Part of a small language model's weights: MLP 896 squared ReLU, 6265 steps.
Each number is 128 + 24 x the weight over its row's rms, rounded and kept within 0 to 255. Layers, rows and columns count from 0. Numbers have three digits each. The size before them is the row's rms in percent of the matrix's.

# down: layer 4 MLP down (transposed), 896x256, rms 0.0538, rows 766-790, columns 0-127
# up: layer 4 MLP up, 896x256, rms 0.0518, rows 767-790, columns 0-127
down766 099:147122156137140136134155116100154126080099120121135136144127157117165090165111127143150103142074112099096164113144127153110130132106090181131101090130138193149073127118163115161095145120098141121137146112132164167118109140141106097149142090125149139197158155148115137107148162154121156152149130102121086136160162164090101139087158131134155133109095092135162109104160102125152085120122
up767 095:138135128123103093112137141135166140064135128076144100158099147153129128157125171120108134149133140150167173098128130106136156151154125118143134127127135129163139090082135139096102161145117139079103150167107154109127079101187126088140131099137114086098102122138093149127172152153140124154143141133137098136162136136104115158106131125151125158150129183103142128198127161113129124099120
down767 098:119107176161105154156126160147099155120106162097109129091139150125125128121165146138141084107118170116121101111171141143147102183109168147108151132134120145130133146079144135115144187102082138139153113102054102100171120060108162108138128175104131147183186132150151151175128101087143122126076129146150151107094106112125088141121135119117118123120145148132136152129122146110165151111123
up768 093:114124100154111157145143107124090107132166125148106097159131143115119141150127141109129145157115165140113132093109115151149123146156136062102148144165108120154078089077088103169141142138140104113159136135081067098150104132185156095105073130124135128122157102143145157120146152139149136156113166127113158172144119151107132134134153138131125134136119097095140138120142138140120145094183
down768 095:091144140130133141133164126117139127116192175099113143075108086099109147176121106122134146119145096123103126129132087142172105134147062115122147119177122101159139099132129071136119152150108114117127081118154122156140163149140101124128165108130096179108117115080156102144123126111133104127126116085131109134103130106102114205140132119100111153109090123131129125144114118137140149115134
up769 094:160139135093139136122087107147099141085127157079114137166141119107134097160126106128148158155123153152121142153142144133154115111171117129160126130137106174158096111114137128129135160118104101128145130123097143089075121112153124130126135124118091149053094143122125167145124143140079096134144117165128129111077130146125148171115110154153128125113063149138119097138114169133095114151149
down769 101:180164162104128075133116078102131123131136163148103146117148102101111133152177118093140140102099123146112121069085112125127139122123135155115138139118121128154115099137171157083172121126133105104186170149144144130131130147139131128139129109128128136064148109107124171149120127142119124131122118146114111140144099141160101143132141114091181165103114074182096168167103147118107168093153
up770 104:134145127132145113157130139134105142123117154112099105168090142123155162149165162113100063102129135117135157137184144111147129175104125138127134136156130142140124078088094130149133132128114182163145122151152111134085082127107110157142099119121157134110127131143148108115097136103147137106129133128091116124126111115105103125105137138151101152154119138079137129136126183164096099117117
down770 098:127145140157142163123173120103129135112141167093050127159119114101139119119156163143123130100144147110118147091121094108119130139096147194106134171143119148133143132107133104124093109152155120140144125121096158120152174118091154124087156141122081104124133117161154153176094158130143116139105139017140110142146105131098112128110104118143119104126158133156132125120132165142088126113096
up771 102:132147155136136123122124104146154106095120134112124161151112147160116117158141133097148108128123167129129143189138158134118118144148156134107124183141127125110088122087091125179103122136149143165157099122128102104091093107116106129118137142127123108158149103126112138125154134121115145140121177126113138104128144160167160115149110105135120129156105144106098158152148150169154078189147
down771 099:143130116143101129135111141060134126107095134132064101124140097115127126137138141132149140116142148098093147133149124104118112068113080190145129128147112161172105104115120109115156122148115117114117154141145123116103123114118091146155126139142083150144097103116126142145128133130110170121115144048112106168149097155123111163113115081105114152113136090154079098140137137114123141124096
up772 096:132106132145134167112091120144126127142111132134137116130141115147103098107148127092192117134128109132174141132097123139121160158128134086164200117153108133131121133139088124179106101145138125114124110108162146080095119130179136078135104139123144118144167171109146122125129145175121144108141144140150153126150143128141138157152111132142128189149149147132091164189161131146111118160129
down772 098:175086121169112124131141150127157156145137154147110133131120089166168103132115144079153127138145115137108141182111116122080144105125179135128157129110101096150088111115156137158069136128130127127110146107117143149129099104141168083115145138099157124124181144129197113145114141163094139131116138117164120126113137110111152136160120107101123152146139098143115142147094116130187130166153
up773 100:127161148131138177114143131203086136074161106131115159135153130099119138097143101114130109180116121142159122080115133061141131124144081113104121141163113100169124101080140113124090102121118123117164098130104129099151123120158120130137109108159123136133119129132116109149091134159137121120133092136106117149086133126130127117139119142115143180155127142103123086148096090152175087117151
down773 100:102188124127180099140113127150125088177146122156114128142120108131135123117129133121144098120122142104135096119126138135079086136141136113104139154225124098127149144119143123077172124128096135142112103135126113082084122119154092116147136083164104142087089106109120146102105164097128140119119160110127096083162115123143123165120131139118150097151128123139162138148112101121116164137127
up774 088:180109161112093129144132076109105120112146125150163171123098119148123093101148142080151114120127136139183159123137135085126133167156133069176133158177110191116145082131137123118145103120134173130074134109101086113121113107122107096129099123115148109124112153130157133136175131184137085147143145115109146116109103112084150119174105120182140145122117169121086101173154095131122139109147
down774 090:135131096110138103134100128148094154127133147143090110100161106115122109103119120163123123149127144127141090134153100097126144083107077130135109142172138081159178137105128118185138133147120065140130120125134157123125146114144145113133138087135141127109120121109152130120112144136141082095144110097166168091108104156132149153136156147138119136133125134151126083135123150136144123086067
up775 100:115117138092123150116122118143080138093141173151124104160110107152123130098155160110130118115133135134165164117122087120150092165129101090144124111164112134169096146132125153127073112168133127116137116145147127107120100158171119126156144120125146135103123107162143154122141105136097139123181127129133120138081165097088145126117125096156137101154160139091113114143098123113157136111115
down775 102:130128152151157131152114097135112150149137102134137148118127152117153124111156136107157068116156124159158123126101125120110113163122104153165156163125159093123164152148086147142123114154160135099170118130121131187120136125167139170153133179120109126170114135138128116121125142095084119141138158140101149104137087147128128123148097106130133138107112100119152110128142103118128127119109
up776 103:128148139121130173099117073146116069116095113133123158145162143113154147143120138104149163155137105133105114147128167094122133092103133103116141115106109116179081130131097123174132093104121120059128084154144156132101130098205129113110082104123138102131125106137106171155145095100123146222137125123118096120152109105109126092103164117142149139141097124105105117112098117095150119121125
down776 102:093145159158146082101162142131137155110172114116143110190151154110142101151119115176122114144156137140119156109119125125156121134154123126147112124105137125131073151151100118124118119084145104154143122161099150108165131155141157175119114086078084144105148082155145127119120097083137126114117135127114149182131189149182143141079131092137134083140136145110159126126105145145175106126150
up777 105:102147121136133163111136110132100155104124123141133119135137125133148163155150138172176139109169191106142083186153099120135124157116120156175158157119106175118137081076112133159106136170081097137146139166115138110099151112102084154130129146115168129093132147125152168162128116190127109153145143202144091113173145083141112126099141102150109173121147152113130140103132141159135122092132
down777 102:168132140119156101130081153144131120077149112132124135074131145125132125131180139126138136139109119133134145125129053084122125148148151121158119164123170100109030151122149113105121095094104098181105130137114168114143149134140082161129124121129107142105127120138166101107110127152112145106142132158111121132136154126103132088118137128107163133140148153115138159133121122147127100142170
up778 099:119162133120098122149128112143137099159121133138112131175143107113122128142130184114138071139126140152120141125168136111120129140134124137096113115133141141134128133132160120148139147155120153151133136128164092136072070141137094145120102129133121091143139159110130137160081146140127109155096139111094095113129109119138145136130101132165131092180081141113105104117108092166127158130149
down778 100:158117136164136164149127118163108095096121082148157154114133135100144115122152130095131113150146166120101073073101157089098159149121159143113126123140121151149146110131137119120127145148109156130108115150061110137140118107137117137100131094122158142102185123165124097150145135141173183115157075132124119120075124128115127067128132107085115127111140099123143128155072140142136141125115
up779 096:097101119116093124134167157165146115135114144142114104177143116124131152168127133100155128140141185117109128157138145103161132199149114149153109159135083128109163128143138119173142116158144160122153108099143091135129130151144159140152093115121129160097090159122097164070117168104133115164109132157148090126175081120133165145123112110115143093065119146050112131116133085121102103141100
down779 099:117129102077101128161127143099157134125176114120135089138192133133133127132113133107110108151101127100144125100086102107143102124097074151134101109149109139113102130122150145098106165151095101109080101104104117129156124130111126127141095148126130165113112099130110121137132087087089141153128133147094115092166170133123098103105134121116142163101135110110114155107072138154153114138131
up780 099:097105183113125140157153095166102064118114134121119137157126072156135106116108151117125068110150133156141134165130125114110142144068155110097183138110100129114123136079118157151129145117110137131119121112086167107113128136135122122159165165114125129160118110115112080141165141127134144123090142194137127129096151081128119104147110151161157115093116171154114104145081139106109137137145
down780 103:177149135140116136128136115106175120095126155119136123092144109147133161150117139111087118137155096124127130143104126107123088158149128113132129150116112153199119101147089073114144136125105122118160143126078113111125082121132146117122137094126125171099105142090112105113154108130139142136125087091137142141120130107120178095127106154132183161112138089122109096100080146088144115121111
up781 094:096129120128105084124159115182079100117089124107183103161111155094120129108166166129141153173126120147161115113120114068103128124127144159107138099119112161165132122127096145149144126170148119101048155129132128111100101117134102128111122147082154155169106112099088129129142119152153122169106124113125141125108111122141112097077145153128122171114139130066122146144133121105138118114083
down781 097:107101153133136102165125134116131150123097153088168199113118147128101138187090168146146133123120124128146136120099174084126115117154133082098109166117121100090097165114139091108149167120126145127121132097152118160102134159124163119115132139142136162202133166132127109128129163132130091118131135126163136112145104144130121144194118149108096111119142112117134138129134122110135072160120
up782 092:144168123157116134143163111124112123118099149120143105129150096198109089126136110104116088157143148134110158138124145116115166140087117135162139105099134171124119144130084117116161072165131119125098172124135132105135118142182116109145133126150148130136116179107102168151147103124133167124175116163089100122113130116131120120089112092137139191075133151129125122150152115117139118151106
down782 093:111160124137130138112088131133106110137167142142128141124155165128120135123129093157137101155126124098064106154163126143167123113157142117109141141090140142133145131132107096135132096142148120107134130119146159151081178134170151177154162147155146136121090131141050155111137119103126141122107124125137098125115140114126139137152127083096087138115134164127132122118170107121121108112103
up783 101:118109146119090115132117087120150129128116148114145174175150124080152101153091104140103122101137147161113134131132165139151161106080151121091134079164122138154122135087130169199102142176130144111112108153106134111142131126148166128096112129080125116156122127139098119127150137103100133150115141141120119141121122156073135104175154143155147134117116117109136179170156127133116113156111
down783 100:166176190135164110090131114125123141103106108145124112117187118165140156117124158185119110147167104141143123134103138140150145178142146137110102120123142109102131142165162118147121136123119172148133155097128146112134130122090140131163119133105130138109093127130128119125111140140152151129119175094131137176109132111122093161106184114122143099161072181133161160147142106103146121070135
up784 098:104105107131110130107113140121118107113138121120103152146083136149141170141123149122127121166123159121145101141146122128136144139141123118126132118105089142134142147146117135119112148114110151127145135123115136146142139091128081120112060089082124105164093143126142096107150122135096100144123135152102190177102112091129149134125121095140121187109143109062146129157113094124133109080101
down784 101:126098073104093144151117075132167144151167149120146146130111146142131118125130120120138117118136122109123106152151104107114102165085182077177144132164162105134107141107080110095157150108120140104147072145144098061121115079127127123136129130147147113165132122140121140097149114115098100080140119128143076134115073152097110107106090175148113134104046145116120160112109153097137129095141
up785 100:185140134128081098137103097163171099136137141113128129123108088113097099121147126114125106139163150147156144149130120132129147109130122117159130134160136106174155150153099113107111088168112122108118095108136083142089135088160124161164100120090125099104176154127101080105106116084144155177092113136145144132104082143114113158129138153134169119145108127123123152152142111091135109143071
down785 100:136097118089141119153161143113148092163130140155105106092094179157173129131193099138096119159076103108125117097129187136147155088095121117119144152154137107081128109114136130120172167114147113143103151107118151138126145162103157102105127131132089156141122149126162135149102124100112135118114133133131113130130126160101078111104172162135138140168151106120124158171128111123144129150141
up786 101:163161144147151087107127095154148124113140145071153144115167073089095179096134115139124100161166121119146149127101103113140185155143140091184127108112109149079151114165132128180148125133125151180122149138104144099127091124147109119156103159142121123168139108137120107064072118138112132129114135134136119112107146150078128125078079149163149138136134152114091104133165130130117130120147
down786 101:113120169111108142137109078106152146134163182115122174109125118138143132092130140148113179132077080084094138076115107159179137101149158119117150104144124074189127108116125137118173146164124101157130148119129134154154139103101116128102131156110129116134113120141105134123147128151133130091143102128167118085119142137128135115110151063150142110108097122147159130122107173171162101116101
up787 096:149154155134085094132126154164092107089145126162115127117096120146127153095148120145112133111123149133122148115142136091105154113126123102111147107107117092136138130116140169099119105147145155125143134124128088126152132103149148090114090099155125149130136146122121107081137161157154103156175113126127114128127150099090129089086126123176148150164076200072126081156149142145141120129143
down787 100:139060149112150137097099153119096103159119119119121113107132123117140147110130185129105150141121146145118158078137128143123107147134141160152138162116118153098108110168163092122111129134184135097132083114121143119145181105116168111123150112136159125144120114115163099136161095152156108126143146141135099127115132126092125135129157133147103173117137126168142199161142119140162173139107
up788 105:111119178143117121095132155132120081145099104130186120155151168160139124108128135157130131203160147130126159112166134143112136156107113123092155160138139138181171110115134168122097139131125167156103138153135148121123149129115135148147115120104159131174155158142105103149139089125136127142164191159142178134127130131119138122136104153161129125150119142142102127171128119146124084108151
down788 101:137152151113159123116110092111097137139125108130162132105070112167130127121106086118105136178098111139083126129156098111126147092142092113165110123122155104121165172158111122153119163163100133127116159122110169154116159133102142128134112121148131110098123165086168155134118128116136108129095136101139084141119156153144080127133097114122131102117123129090143122125121105113102091140142
up789 106:145098102083127150123122093124166046137106086120104127149116119115171125108123121073140122153151138164135140122108119126145117125141110118163108102160113155138123098094137130131108138128169177107165147100110144109115168163137121096118108101125098120116127093123101109156167146133146112130177138161152159108161108118111133117164087135175089155120146114111127144173119102104154154141124
down789 106:143118132113194149120124130149156174134082134098130112126133156137076132116102158169102126124119126145096108183142131133096099155129127146100168135087114077163118154122120132104095124106142146154112160104087084129156151090177153152123131151120133112118084139162104144132110139135145138130100140190158123139121092113160161091123145116097157155157128153095166133146095161106135119140119
up790 104:118103128115123114098101139123101133145170146143178145148140127139154133181124158122123103113139106147116119136159172111126122165137115135106107153108103153169111097124105171111145077122112118125168149149145147148132141104108093159063141077121124121097115117107146171164151129110116117148110177140111147085134142113106129150132109164131107166093121126136106126127142151154164109135117
down790 103:175160083125165142147135153083126134155096138159149145107119126132113157161165095169104138134149144130171082105142115147105167156114141137100143138120113134167135154135119109122110142091078127139109123119140134121158140134117119139159150106096103178140117090107149109123116112127138079130148080141101149117148157106104116131087168084069148150120125135129104126116153116169092092127120